Each number is 128 + 24 x the weight over its row's rms, rounded and kept within 0 to 255. Layers, rows and columns count from 0. Numbers have three digits each. The size before them is the row's rms in percent of the matrix's.

# layer 5 MLP up, 1024x128, rms 0.188, rows 867-975, columns 0-127
087:131134108114138112130107159138110162149121135113137098176105119120168118150155103159150127144103131148062134061131083147140148166117157139163134135122103082153150124134159137122132101148132115156148102109176102106153126115139175093149090139155126117134108136087183144145117132097114138099145123114105157150130173110132108162116099129148157124142121082107148168119101120098123122104130
108:132117130116114103113162132120157162118118154125142147110122093134165125147089104143124117174141091135130094103124135131082104160170138179109151142137085103137110133107128124101164120118110143160136089099084075136126143130120147161127082092137104145129161146148114183153129174133152094149094119131130136108164153123129176147100115186109119162148126112125116088123107122102119119119108
091:095147077153129110181134112115109138136123092112147097157147094149121091120072098123122174134121136137110170132076135132113077123118120145092124153132161148116142153102131100120141127134120173108133126139103134137141073160108119104124085126127128118146105141118157106164108133128117103171158107108177166121139086129143130130123122100182124106139116103140107138162087123106119110119081
100:172146115134091147124202138114063117111091123122123146144131112151123132100112148154161141109086144182147097131127148077129134151147119144093121134145136137123137112170113156182135125101118125166126106141121129100121127117142140131094122140128086101134111122116119173162142163101103155138104172163106122120125130093134131158125166143147121095158137109106168148083103153134153125121096
097:106150112112063127147123172123114129155157138146141115143174145113136133128081153126102140160122109140166128115106128127128123144147107117158109123120113119140083081167125066088135127160105123146063138103149109128099147132110133104157114083119152162135130166122118115167166089128116132140144133122128143161114096116100173114134126168090176133145105140080119147142122142152132136165116
091:150084102111140135133126158125107168050125149177155136117155123138119080117128146167133147116138124119096082140162156146116119101131150095110153160113142169147134133104139135120140164107111139120128121116144115135081139120119152131127084088119114094149154161120122148153139103172162120120083124084118145142167142094103147139148090171145132150145165116127132108140121095163134091127151
095:128160130138154116147111159098130141128153181124151139155103123163113108118155100144138166188139162121133123147117111129120166123152075096115126137100156119136152144116126123141102146141085111166167128139091123115175143147127096158109121078153155114152125128102113140159119141105111117095125133118128148128159108132138086084126143128110066135128137131147134059090085132124124114177114
117:170127161090161145114134108185155162109112087112101125136139144113128121099168110167150132083132132100105109138118100159108126120174148089121143105116133094154140152131145101115118163137130148159119076101115151135096134169146155150102170124121129125156111150137106104159102092157129129144116145129109143122114166106125089155117081170093119119112141105147147115127115140160186149130135
116:143105142149084110084118145144104151180133148141141088127183093137155115135097138140095085109097095111115096127148136151098143129139135179132150146089129150134145125161089143124110143130125139122158117156141141085127129104093139110128093142113161168125117146150110097166120120130091137147142185136134096112159089134142160145144113129147116114097160133158173094111128092129119111082130
094:126130106116129066097120099155167122144126160150171112130109152133098155139134106089132103119137114136145137115125168149080107124162119123126164100155133112150166100137171107127125139118102143144106127120117082129118132118162102119139151100109125121062127163157152107138128109105125094117172172110115093146122148127108151131125078077166142105149136131119124159097139132067114134152100
102:189105129137108157124122095156159175100123193130106120105135104101095077122116104101127133161130121114127114134104161170123152143124141167131135136111135104127140135149145110101144068131104131111108124105112106165125135102145142178130154100161086156161140142157127161155151119111093105149146105087124128113130127127083124151142156152103130094115099118108147154090131120082125103102127
093:168121111099135106133142087139110117146090110173106125142138138143088179112130147156153135104120143158150144133129135126142103193132175147121110125125144106110093143145116127183148082084122119113114108135098129119115123143108105115122111125165091119124141117168106153167108151130121121158138119159095083155078084139133125129131126133131097149143122110066146118107103146149164129157078
103:158155108091159142160119121139100106154106137113154119089162140142113151129143127129130147129145119127148129155088131140139152135135087187107161149078133171144136117139101148080134156068118161162095146140152146168091080136146141151140137084156168104137130119138142130141140120125126120116160186123129092136138136125143124119113107163125101074121150087127122106092094148126128092128125
097:099129154140129115123063138141132141158141134159133079153138148120122117143124123135100108131171118128105132187136115138164118100144142134095156139054107129142096155148186120138111121120100165132133137117147099116093108112148155131150139117106148146148131154113136127118130114126100145121144127086116108136085145114157127183142139138114076133108141055121115097128156078130137144097091
103:156137122112126118150173156144120096106151123140128123131153130138062145162142115150154124131137116144136142172114123169081142137166150174143092131130106159095133164119113109126116168117125124137134113134134170120127132138133164117102143129151121127113102133139112135102096119134073129099180081046155095117147135133152098114124123160130073144136101114096137086098155128150103144124116
116:139153140149136107182121133161173123129160129122156128170112093127128122111126132137090139148063126130145098160165116132120187129140121134114090109144117085129090086115118166124150127135126204122118108142126091133120128114172097148126142114148114120126099113143121123122146117145130130140139123120128121150145117148106161159108183127080136119152157077119116112086195152122136105111127
098:105146128128134148165158132137129091148131168182078105130127118145134143100148139142119117130212119132096101129114147169134093121123149155136134119146131149139140130119152123097122151160131155118128129132152121157099112169107094098162155122138166114116127128121165157106063093140125153090146139151115112148088108089109137100115071093135130124132071147101151139104112147141136152123120
107:066092099130153095133102095116110100093128141150139144131125135097144136148149139103126132166107115129099123098079159139168113110120085179135157169137104140135149154147117114154130114108133135115136171095120102092132128113108133099110147193078111137116132171145102138124162130084135178112138152159178104149127141166116139117108100114134118129117101105121127117132104148132133082119124
100:134124133137118147120099144125130116129132117125167124151100131114155112108131129125146162109087167107170097089127134126121129095083092100150115166112134160147157143140128118111141153140108089138092173095096098161183106183118163107105151132135125079139088125135129125123098113148136115156117150152119130144139153106156119152101147096171149116148160120165096137122140058147113093105142
091:132119148134143136113125170112148094122097105087112131138131092151168145143131126111153112095149162095106112117140144188119163137106156168150121149124132106105092118143104097136171110131097100161106096122125183149153139124135139119148101133121137072067092144098140123118105162103190146129119129127114136131135156146150121150119105128095160152094089147149118166127090132120119126096107
108:116139136120139111130130170157116139115145126146217160125113123136136106137086099113113150092115114115140100112190127111141151151118096155102155105123114182122104136101060121126131142130118098148131152172149104126106146159091152144133120132140129111170090111149111097100120141084128136131140145139165128135162143149109089106115161132131118146112122114131167122099125148121139178075124
099:188158108135099114126142146137165119136112114154131137169161136107071131121101142084106135120126125156137142135114145108137116132131113134132133104152165142091139123100157130191146151158126155103114145103103116156101136101126120146072157096067130121114133137111148148146147130111106076124113145149136115141099144183166086132075120128138147123134129107154098105118147121149123115099186
106:128103135184116138163143175138129089131159157199140147127071093097114143162163114091136094118108175182127126117124158095132127163144143114127136114129176139163108150117136124106138129144166074111134124126128106120110146138122087140125118109126108120151145122140171148114163110107136128121181152114122121141146121122172122106098115120125092104130125085123144133125157112162131141142089
091:107153132118138077119149096138149135113152110149117157148159106114122115084193116148154103151137142143154098147134146168085154131101120161120101143170123137086114096146135086130096111125100147102107084166113115130131140120100095121151119132122121186088085154113122117101166160130093151109134124112127105133146118136116148101136069142139137143119136120123123055140120119127123142103154
103:164139135097117108156156145083163125095137134118123121116134072155166113084108065089149134134089088140128115134136134157160160161138150130111128135120142138139159141108108123140144123131152143145128131096127140141084136163138140059126148123097119139138120152153165133172150123124115141090150156140116085096163127135129128125140129174135136076134101170130147150124139070105125118114161
102:120090112145114148108113126111101148143112160134126147132112119100139121126147155133075135148093127117131087126142128135144119108085115162122072133114156145113135136160085163145157103140124124134128120102189153124134123136158128143189113135125119160109132130163167117163075119150190119141133157089122090155128154127135134105101167148125128109096134089148171134080123103155103114091146
091:104122100127159152116124098131122126141140120137138137141134115169177086134146116108065108127123150156128157135097105161159107206109133138140132139114084106123155132102078100117126126117104140140065120187090149155152136123167144143105131144119124086139122103117110106129171103130099141155145149119126108106127139130104091131161140128133154114135108154143124079144123146138099133112071
119:083145151153161121138137127121134093128108169129142123109138110102155177125134173123099138119163114120134137111121125147082119068147113124134092128140161123079105174159113109124137132150089127146125103128117084134083123156181151104124122085156157088144137116135115114113083133107102105156135175172126104115117116097097168143149093146116129140163115131132147122120076141153131148132113
096:114140147132089150127112115110084161141116163126111149106145125142159128118099170129131104110133156142102100071087159104130141129101143080106126096092145130155151118146114139177161121150118144171136147154158106133187135138094141121113156130145107146132157150126150162153096132115170097136156139082082091140121116149158102121115170112095149110103088118152145140113138108109112102112116
096:156101091116148119118140176102126172135090133117130153117135121123093090118178113154108144151169180147111135088130119134130155164163157131092093140131131132148147146129090108120105137117131126093175125116147179129082116123139084133095109142109098143122121126108111116134102159157113143115093096105101133149150115182137188162120130146142121112119141127111154125106095126094100154160122
104:130133152156155084141105118117151143137152122135147129180117155092106126092111127141106143138136099126093109109160119123081118112096113119144077106135073136115122128176117098097137141145152121162149083134146147110125143118134131084134115175124131161101139164145151134090127114145085135119167157118115125116157098130080097139124164154164142101168126151094185136119132124139104135170111
110:168110121128120156145075117144115110127146134149149157143157114130122152108163184150132096094116111128151112125138129146100132157163131153109142085109122116163121128119137092119138145091089100145126121113095105141081119146125130162127125106086156094129118157176155153099139151084186160158120126096151124160129156145125117129091120125135099147163130131139094092137131097081104162167138
108:130161134141145148121180146119123122112169136129154124147148103139117142069169120118117108111128124181179148088148113128168154153107143110113083152141090100125089126074123134152160158144135123109084120123147137167132171123154166117144112124104168138111146135081133097125125146076130138150110109110097119135148177111120131108097147122109123126109128147117091090154118136084147130108142
093:095136169106131137105119130116108136127137098134178095187116125110145165099110166141138102157120104098178150135108098138115138114134141122147142136120132085132089117130088145124109150109137127114101158077150129139150092136151143101096104112136114120109149127134123137147154118102096169106155137148113096099149156110198136101086155130115112114098154089152148095117117130101089141104175
101:151146127142173171086134122107102064159117099171145121133146145155114107130137094110150156164131151146106135114122115130127151165155112072110104099136138155128115133151111140133132103137095123108132124114135162102122100119140133171132127135103081187113123126155159104114129129139113146104133165155082079125161142137142116118076107130162136116144152112119079148110125157178118155103124
099:105137131138155099074162124145117167146115142124134124131137127128119082125071107082125079149137100130140090113141119156108075136127117125146143140139120131141134148119137127114124138094143154127129126142126110118134146122140115110132175135119103175131137128141145164102149092060115164111134122105168143119177086118187105135133094129137101163185122105145125113131126102142085179135163
101:112116112136125105152090149114085157123141118108131130167130143118111145122176110108118159101107174126126085123120111125147177101140122088138093118126127172136142120147141091098109174074157157146143103155156153122093165139110120109097109148114148128099104120137116100119144123132166125130179122129142134116182148125118102063129138092132158130118156093146148132094087119121137155169136
085:132146125152147114108132119151168112193177136116107129092141116117107140145103161107138124158172132138106116172134159155150161122109129102152176116126120128140143119128144100125136110155115165092117126107105091155131083096095167129121146133186114103148130111160139163096121119133122177143140112138152124143118120084114103129118121071186089101157106103141114126121116114161136124107098
083:106092119154131149091135111103106141111129150142139136139175140139134132112136131089118129127111090138116141126148101136095136150152155157099160144107091131110150069153167104137147166145169135091154146111136115116131131115167102142112184088115146140108090127152103172116146082094133113119155165116144119164128136162144142109193101124123121114136108104118102166074103147117110152135134
109:118104161172100090132117110097091117120162182127164113130118124103123127099110145120122139134138138162140152140146143085111142167102117121067181148125134133134164135142116099049094180119126127116110124107169137136093125129156113120091132114110170132133143137160143142130119098120116139071114144153153122135111131101147143118097122107150128118117123116132188117129086147115157105161118
099:130141149091185124110138104114088109149120143141158107115163135119092117162114153120155106134131108122154083153152132099124115118171153170135161098122138113151139123118121143118167117160077133097141150134119123149138132131124138117136106133106125141112085149191094103109098112091158104189140138145084130144124125141115109163146140193097110162121086090121129080139125139121122133140121
103:118127108158130082156183092114093145119140167170124137152158149082143148097172132120121134114159176112063126147117129130147123126168125109083142123132146180113106119144109139118139136112112141139112112105088101103107105100114136164167138146059124167093127129136130115104134118131101118089123161098146106094126124144121119130114161128128106146124171129111137163138142085138105142116114
097:100152123111105154134169120170155125085156123119119128165158127144121148068135101096165131146154162146148152151126133147143108179112111151125152165140117167101143136183123135119154130092123106097110126069148114129123137115142129144142105142141119114096167135118114097152127140133144143138136122149141090147151125130160118185114081179155142095103128133093103132094091118137117082148129
104:127141163113137083117087155114130137132120115131143176112152112138116112114127107125100127090112121125169149126123086129150107103145141132111103135143145146145121149129060111172152122120124133068073120118176108106176149107101096161142118176132120126158164127092117150139087127128139138174136178101117110115154090107091165134139143112112136109156126109159118104093086126126107133129122
096:113147146116115094118112119154115097124158103166141145149151174130152102128122142123080169125092141163137131177105110125119142105132149111145174114099154165122166110152092110166103154134145155101088118088118122156155091146114132095126137074128100132132130138129148147146140177092143153099145107112104126105137104124124099112125137123161131066130110132121104093141164120093164118138167
094:124130136123135113158135147115112181154080120154114124118146100091112138180122151138159187116118112118135136165127118161112153130163156119143123144100095165162138124137065117134116106179143149151062158146151179152128100129141121112109083122095126086137090123140112123113170146140110142153130131143118136158111133159093155106099130135161125109096105120106128137124181118136135125145127
099:095156123118148101077132126114094121131143143169165114142120158154140113095124126082133102145078162129106119126112108157110096183137147098121120102151078179107120151137132125121156105136097112149131059149141133122136140127177154122123140103123172131137169130127144110111149178122129103101086122132152099143126131160136173081101123119151129145139128120129132145153106083113140109139161
109:119119136117160160134145127107124140157120074169141169125133126096110127141107138130122073125121126118149125144123144165125090116126145093148153143095159137110129193102172134122103137112125151112097112109125127137148078155173058131145093134164128164093125156081119118095109113066124113148154150144121100104141085140150117130125159154089119143117152138125107141130140130094135142110109
087:152124134136136133123128143152087116104122116159173131144137143175145101145106137143146144127151129152146092124081125139108102111141123144107114158120149128138122184116111116144131089115118111130145097124138097095183121134098131125141089180149099175135111186114151136171156139141131125095130184091091112124153187153134157091128112123121123139061143135162133113165121146137138130115119
120:162155134142180137138105154131086138149143125123125126144103150127123157120138115141155164144130142139112149113083152106113181122183107116124134116135175114167166131168107146124136165085136135097065149113111110131139074153110103146104149132087141125107132113135086120092100156181141119133124150127159134143205121136116110107107126175133148124122150134104115129124102150109140140126117
108:143086127115151108127111122069171158124107153118101123145141113139126089130115076097143102130158115114117149118136140131092135145120095166081148172092095113140119114107113114142160138120099108131149114134111144191112143104142111173127138108136134112137113129121134152097147120145138122171147127119134156140147118146168155146125166153113124123184107108140147185077088145147092135085113
097:174138133128111123167097128150147150120128152114132144119092153139143090114146157109134118143130232153128106144127098084116127121119144125131116087106133110090091139162105124162088152123128108128090147137148149163100131170134142133111126129128127169131121174111118143149130115127154136088136088132117118108176141109149111124140107150148144068157142108142144108097125073106147130118098
123:152150156188178105077127134142147143098113113172145104135102120112107113098137143141133131194135115121148143129104147126141130138123111134131109155119143123112156164128131145119121097110120121175116116144113115139130131189117131130152145156148111151073148129160080144149127099129132128075173159114122153087088125130127125110130131101111157112175132138098132098162125094105064116119129
089:161123084134140142126141127118146143148093118137123142167148115134154093105112137098144156103145168119130115082115085143134167097066118148106119128168182113138155127111119112136134139094095096124114134088183141120142131111121118157164101101092135135079107129101135156159119144102099127147173143083144153129150139130149128173134123136131096138132130087150169120111174147145126150151151
109:108139175141198153134147177168116149158136109121144140136094153144119154106116137107133109131136117163121125153148108111144127140107127110137087122140136132128095153138097123089105107172121141129159115136126110149103129187144163090112104115090133068134143170164132136115106096124097129138168099140113137171164126114163134110127133140148104166169120126078143125132161097126123121097097
097:138144153161159116162113118148174133107182110143172132149152147123120129122183118136135144108145158127175129107102115129134117088096104134149136110104094153108145147139151139103115189117117172125159139142124107126129104102144140077144164120097078100121096136085121147126112139140134141126114122143101120076143154128137103142129113104130120126108119110142108107103076180175169144151130
098:172089125134141146152157140120097096099155139136105139200135115088155102126134133152099178137118088180152121138147155112134105139144130100159129090164093089142146116135107091127145108108138109131120103097148156109113094109149159118082108100120116131146193135141129160129153155110137128100103144128113101098145130082150129140158128134154089131143114103098142159115138142158114116133147
104:091109141089132131130127168137141155118089130139125155160090151149170094112096130101126088146144137138120060104145103159089140101129135118132166142152075126179118101129124109131104104128151131150131146131148113077117120121062136129161110126126168125082123177140121127103134131145140127118103143127111156109117133101084147136130155121155106141142108119152158091173128108121130150178116
105:161156179099109103127131108158145119149128063133119106118135109136124113138147187103127100085121105174146133140145145148146181130137132114132119126109141120116140124105173154168108119137134122118118125131128124117141128105099134142128096101120120167106138138110108142140108148141079161119130116148118091122121128134086124099119149147129187055136137110132086135072119146141143095104063
088:134123151144122123102089164131145115105134110147117109102168070116100099144124102094164082114129097103115192130123134150115117132097129156102134133138180124128141135159136119150127124090134143178124154135142075128125124145162125110132136134154139164134115148134096166110131056156156143113110096138128110168134115121139136159117155147128110155082154109133131084123123105144138191144136
101:128096113137124128111130121158133151174137133129166118109120092173103107131124118112093094154129109121084109121145139102116120126132120110110140119124133103123149138092126113112120149124136187120083111141121104157150146096144164128105115103133090127144158088134137152137077096156175104117126170135117175143138142133084163136116114131096153155117077119130164167125157171137202142121101
098:123151124153128154120145135133133148169137121145123148138150155137159090094111114117139161137108159072132148128126105109145148133151171128091141100144107111158169151177106098109094119187162077149139118127119167124110111130140163132103079149153122088108141149116120123155120143106185145097140177117140154123134107116135137149125100108137134110119080101158066110109113111120123146125154
107:123111127093086135116090112127169129120130151143112110111145129127136117129127126114122127136102153108118147124149080171112149191154070054136144122114107112099143140107107129084123144148119128112119092167106124135102159128085167132122129105102152154140129149179104117129148114125110177161130106131112127130125140080169154175098115107116111144097115108142107144166108146125146078134142
109:154114079135147150160158082123149129141163070114120187123124117142144082108117122144178102146119124133138104149129143110170153107126140145161116114179127115171137118144131179150090136106123157126102150119110100135137149108156086124122139089111124092110091157113135158122127104112100136150111118108153133115169142091105116144102176123126135126145102111107163137158114086092120105136107
108:123160139075135136151119126105138103122147166113112104103147057137127115129208157125110145161082172140133113128152148161119139123135125126131116127151155129125105169135125117122129149128078127104121132130123149113093152117157147132139106085099163149155114132133131130130133125105102104124098151115149110113110131104181128162171155103109115114163101160082157139138114108131151191103153
092:116137132083152136171091165136120109101126129159132104163111120130130140128127071113074157149131112140134116103136171140144120143090148098128116102148103141144113104124136138161145100169117116157156098113146141124156055142159129099137143165132166149088121112121153103136124126123150104149125154126109111089158170107161130133104116129119070133155129134086110114144085148130139098174127
101:113104116123141130077169116145144169092118101137150120153148139146086151153163138156110105129139159151135148122143124144126126161113127157143158101127136134079116138139147106149096068106102156159127091099111124140110130136157191157118129113123117156139097111139107123163096135150121136115085149105102158148122145141155055091134112143097113162119117145121128152114149138146146079097097
103:113179115161096145136124118090108135132097131145109093173125095117125082077137114119131116140132170104145112152133152119093139140108157131124144139131086125109179136104139100120117175129124137133124111139175096128101141108118123132122142136126085084166090125119132156115131130137105123118109152099116108129124189156146128142124121109097120147165114133162152128139081186109089135082180
104:143154160114149113106139134092109135128099164133104133095139154076125135130138140130109120147153092152143109142159127117155093138144125121142107116133185088174126118106143145125130124121128117204132091146096112164136167114111096110194120099130119167100123125098124156175141120102124123122112145156119149153111091080147133124088128157110122152135121145146177137112099123161136081131142
083:112108120127138158106144143136099125134129094108144174127126135137068125133163152104147110165102104119145157154130133111124105087123145100095139102135126115124155146096120145127061169129120141172133131134111140104145084141156141135127154145142124121159142090128148198105116130106102137147096172115029124110148144143104113170122140130150092136125129119131155154120107113129110113133156
113:114121168130120141145101146136114116153116144103140089143130147116094122092097149117158086147132153131142172129118098153136101101140124138152128177140169124119136089142112152111144160132098092129125132128141115138126128107118148126119101112142204111143119179136155142117136124136099109118194135113133156139115144090085096159165138128110099133101164086101159171128185134154087114125119
110:120151127154126105112116104142134153115128151140126133158159141102135131096112144169121124173111122169128149101124145120161139119143120114151148147163141135151142096129121104101130124132144110183123088167136168129028121117139135127147068062145110146094147137112161149138153121118094135112086115111165137171137137129123096169106105137115083144110124125125156162111122111097115123138118
095:160121132142133172109111107082099120160120149132138111125182147081137114092124108168132135132133165139125135161131118119130109126111120125109120145136158098170069122138116125171116146126130147135154144079132135128108135114119162160160111134135113151098143155131109089131127110116150097095122131087138164149185161139084101135078103165140138124130140116109134133115066102135113077141167
101:128096090144105149116096092123145116147156129157117088068161114158134130117124136126128150096156158124147121151160145152125149134153142065109157093115169119149158133089131147112126121134166117137129158094166119099114100133104201125106134100103132112158131126174123154111140163098130135165112129133094140124169096147144140130138123115175118151142075116131131122120106107101148118098147
102:140131207123105143129187141137156143127127096148136094142148088135128126105115156102128128122139125168130127116113114146136106150143100124119138092159209155100128116128167115117139112181122089128171133119138122156134124105130152112134102157140109174117167116158127099100106107133150150135117126129118107113158096093188141141120147134128151110113146117159142113091088099157163145119111
104:138174150140135138161101162117146117103129128144159121099133101093143145116115145123137107130090103121122172092123138121136113156131177113120132134180151147149108143178121107114079160111103104104128141114147132134157167083150137120125144133141107118084160131103129097092126116122100125135084148126130139124088127139161101093107175176148094077128168137124130131068120111107135134084118
102:161097136147120137071102162123145132117118122134122164123154140105142137135142115161124157153159130114134143113103151179098153152141115154098130121130154172154104114098107123129188161142116111148079136135108147119097093118104176148089135153108134173117133134142134169103121156132142101099118148135109095154113111088098133139179136154094105154117132079135106086104126121098145088131131
091:113130125159087107089109163142082129126180089114135128123133129078106077122142150105125127103105151120119077134145124120139145151173137118142146149155143104139140125168116111106150087103155107178123141171120115106138133140123174115125137087183145088142101097077103115112141121109129124171126131116110114159110110094151101144133119148147094131128127127146118132099121154136170096124171
093:150094124109098149134129148139102147128122123133164172119142085140105127158096101090140098175142176113184123116083153104155146068143113131099131135114149106093135152166126147152134177114151112149134104125090125140121154143128119125178129099131111181083137129135114122157147140175132084096125122136113120120108116130136104149134157127115126123108169111163126100146157098142150099134159
106:127158177075201142140140163143113147160145126160159100140130130152103115108049162086120087151098114124112079159139108173127125138114110135108156136122118146133122120137116165155119072150098152126144118116118158108149132097129132106150101098126160128145163145128091130135140123109093142129125112134118116127161111163114169121104123117112108140159105101120098149097126136115148102134113
103:110137140153112119123143155156170132087140117148158133146134142161112141119095146152102114157124136122100149194114147116135099134112102079169192106132135174162120174131131100106125084147089140140088156109135098149130112166127131143152118123122115140093111152134139158118146133076089124124117133113108076098116151143170129125093145148142110149112141132099134164138131088132120121099167
098:136128161148098116169111148118113124120124109155119156135167137102121129129156143147159114133088161148122144173120162116137135146134146143149187138134131138133149117114111103138119166125166111073111125115151120126049132134108125132097167117112131155143162108150127116138147128126105093134139143102106106107116134086141082140109096091198125108131149089173157093113123113102120082119163
083:128125121149152109131151118134157109126121118130128164101141151117083081173108101128110121122166159137158128146147132149098132109144172127152118123132160094122130117129131098094074122141144156082079130149155141083124122114134123156132158105137124149115146181137079143101112126148184109092089138121131082158116133084149089144129117116134147125131134105072096089163118132140105138096111
123:137148107147071140077121172151148136098136126123145136173130122113135141128090141116136101086100128145142133165126131134161133143136125166125095123153125139157107133121138100174173146126132184117085122149126127142092090087100095146142139138105120153160127132120122154137135139093118122140155126168170114148183137143110178152113141110162119095100125163101150121098123112093112089090125
109:139132149138109120157148114154156136136102108131071160108105113102090113114133172126174149124145127165115147091198134091134099108162115120165143141134109148131144133170125105114109139100118093176099107130105101155103131154145123097110090118122125092118135172092107133118115142156128129105138088094175100116167146140125101120142137132108116151144153069132115115130141102122161161105125
088:133094146115081104143138103133149133162120125146124100114143081095085170140157099111155108126142141159117114174105121159130160125163123153150134128115107147112129137115139140170141145162197160135124099132117086093125154107097148145159123086134117132137146100131096133090178129093104123103152121088121138146142176128110140159070130103155138140135144121127112135122149128147139105090091
093:124148108118122119139113135118143143117147109159122155122175128140107135139078181125167139150122107146148163114130148091156147143113169127164183117097169143149131126111136124110118152167097130116110115072116135131159126113153124125123156127097143103166088129162069110121118112151182123114129134104169092158129088093147116147076111115132140106138146128156072129118131105099127116100142
111:115128141123154174130143118165126152135124135155103130102126113077174102099140092120114112100134121118110134113134136131157094131150082123138102145137137129158111140150102139123174151142088142148068083087119165136113130150131143133161149110069087143122160139128142132108158132112111096127130158107109159089115124101136128104086116167141121096171099163085134161161146113101163125146130
101:156119136117120136138120129130167100145114121149123167195131104153109116103138143111165096121144118150085136159136130113134143148139112176131155075134153108095147092138131156180087127131072132126108124169112112137129153085072159150100122137146107148094088144118109098135113111154124094134103110084186106140140138123121137154110139119176123114139093133110148121119130125155146127149161
091:174149168168140152114126152157106123116113174134157094136135129101133125148151145113152106103148152140104124167104122132080092149128100150174136110132123142154132141143128134150104140150147113162142076108122121097108104134136115154132133107130121124123142108139078174099169149098114173131128162077087090126123141119106091080133116142143175118122134139152170122125120107086117086103116
088:154150132129109133152125120163166119069134153187148158117125152130101163140117114135111129134112104156120090118131148138163128120142101102160092134184114146110128152132103118170124120096100123138092126174122117161151140093093119108062115140086144109093124158117129132153128133177128118137167103143096135144109136126178119146100145125124152130131112115179145118123168147133137075120149
094:094144126091181096123108117093174124114127137119150135103121119104111103090121157121116079136153133135094081129114100130151108105139125178112109116138124133126134082146087196128076102139141128155124158129122118113129126105132079131089141118119126158152132190166147151155102104109150146107096164127165102149131104128117117135128141128131132135120150132122126120157156061136142139125166
086:121135114130128142117106116123144151109148126156106157138137103100121142159143105135144142122120149183142107121067142127125129128125111116161127074186117105140161124101116183157108164120104110179121133132108104111103133120154132108075132167082164122139170165144148138087119159111112114087128151096140153130128107132097105147107127116157119134180133106153164169122153125156112153102153
106:103132153137104172148112136141115092100158129147122115110135172106149111101100137107166138136069133124145133105150161159095113106145109117161126132124094161147130110107133153103098106157104130179119124135161119095148114123154182138139085097110170134123150129134101135157120062140137150114140149123135143127172098151161157113140115118152113136078108147139107174156132124074141139111146
079:151140126101089131127108124113159141130093117169113114154115127156131129103160078107141151103129108146133127136146128163121112105130143151166158180167130123107145171138119103141112135134186111129138105157106123156181173120117123086120121086139128159102123150136098148107110159127143117121128170086073120142141121145131121143147174130125144063121149104130100137117072137125112080148126
106:159135119121163150112164097156137093128109147147170110169126155138133128094145125113113124147121132130071128115149157080100113138136151112148093145140136127103116158115123108123108103153123094094074103148147111135141115135127131127148140144112119099139091133098121162118167112123178126122134177114164181131117103094115173152138114136087153188178144138138126136141072154136151143120138
115:110107129144089133098141157164121108150125149139154100132157130131106131126168131090171116132102108089109157081103142138141143151120084113095115199155172122118129148108137106162098131120130096112130122143118101115119150114151158127129091147152171138102098120099114136120142113142107131098135180127157124189140117102142162138109109163137084111135159105131126098147099119153159139099170
102:099143170124151133140113130107082172110126160103125164121138130105094149128161168148107126087149147115173147141127128115122101135136094181123174138134133117135130128151112148110173140137122173147115113108147102121090095124150132130121125141113158146155136105104126162078115120141130081142124177122177167105139118126118125097096174115137139110124123141139188131058103120108128135139102
115:166121115160204117125079132134150159074138171139113114145150123114121129092131137140138127105128126135127134132135134101089080121147113118135105147144145138115098102176129148116102082094131149125156116131147132087136121089141112129121106067132171153116114154119124140138121155176186139151098149139083115137145124085121113099142121143185124085148127137146113098133109148116146150142132
087:126102145129113099123122103135153135165120126129148106152135128134148185083158122097105108145155125110134095077144132145120131174158134119134156093078104136112157126145163105110135130139150135156152112104129147138106133143158143153138125164118115154131133133154094143094083136155142159144146146136131102169088106138133112111150166138146097116096158088110163082116113175096124132096193
091:157121099106130132130109117121124101090128110140137123078149164138081121119134146083114107137112133138139114123159140101148115094172141119135096120161075142095213148098181113157140113171122148133122075145114156135107174129124154127132110076157149137143141138150123121130164116148098124119146164110134134112131130148132117132151154132112116100090170127127134139123132142098147071105154
099:093126132102118114143101111122155150122159121091116149165132121083130113113155147117149145168154086109177139080068139097172178133154157115172113094150092140159156163151147136090134168112105115125087126108159134132122117120085146115129149137095164109105115139143117119122142135133105154106139148114137156120164137118110174132126120083095139152137126131139145083113122126112161110104138
102:118105112124145122080104141110085156128135156166101129089138129121137119140149171145197151163102155176153094132139116105094127107165125138171104160116114109116115129172143083125089146154143139105129142116115119133124126124159160152119122128106142109145142141133141159104199134089150126140140124145145099121148140109140101113099124074090065152144104101151129121106108137126116116115125
104:081116160089156143107143171123131169105126136115135140103153116117138115113163142153122129076101138133138119063132131148135123077111138153111115137101085126192138108103101125133126156146118106183111098127105141110134110107129131126105140134104153189119144149151123128156154104140072132128091119142103134136147107125086104134125131190146131079122116121149098122130106156130173113137124
101:146151140128121180127086167101124116130100133133124118158120134150161133187123101102155118118078150089105152116149151124133152133158102080108106151124098129135104134133100157179113151142132119136124128094120149132111133158151139122119196157137092141102125130142152150100110142080123157113161111110081132107130144146074133107124111146098119153091121142125155115103089150153080114123107
094:113144114116156156111176153106118154133097105129201123123134129117115124138113171107130117138133102112122135154086172115155108118165124096142159177114139095143110153119159127135134115095118126120163148095127093094104097107154122127160115134158147108121125110122063139162118122131101151131141130128117128130142099108124128123066123114131141072203123154118116173110121129092149131139159
101:143146141076127147138140077186088108149162132118128132133152126130142144112104107147085118101114173144133101118105148105143131129163129146132072119136101127120134080133148134148122130172142170160120117077134092127148118181140126115115103152196135128117116125121113123137092149112148101167102161112163138129162099107098125098127146127147155141143183144112166145113111134145138136120159
099:030099154127122101145133129151140138140147135104098136148125123114116146134171147122148169160133138111130134119137150110077104110160146131178087109129121155119110125145107151118111123144100096160092096126104096144140135139120151122111113138120104125122175135174062170128150153119118156109104097111106144141140160094129116095157142158114124131139131101123165147139117139112099129184107
101:116118135111096148096104096145158123106145108148131124171158093086156093142130100152098159073112096098162122135117155132134110102104142119136135138143149136124118123173116165088142173147119130146072130112111114133128157153144158079102103118128134104103147087128121146134087120119155080108144122141087089118122122120105149161135157164101133099144100107097119156156107176137133114133151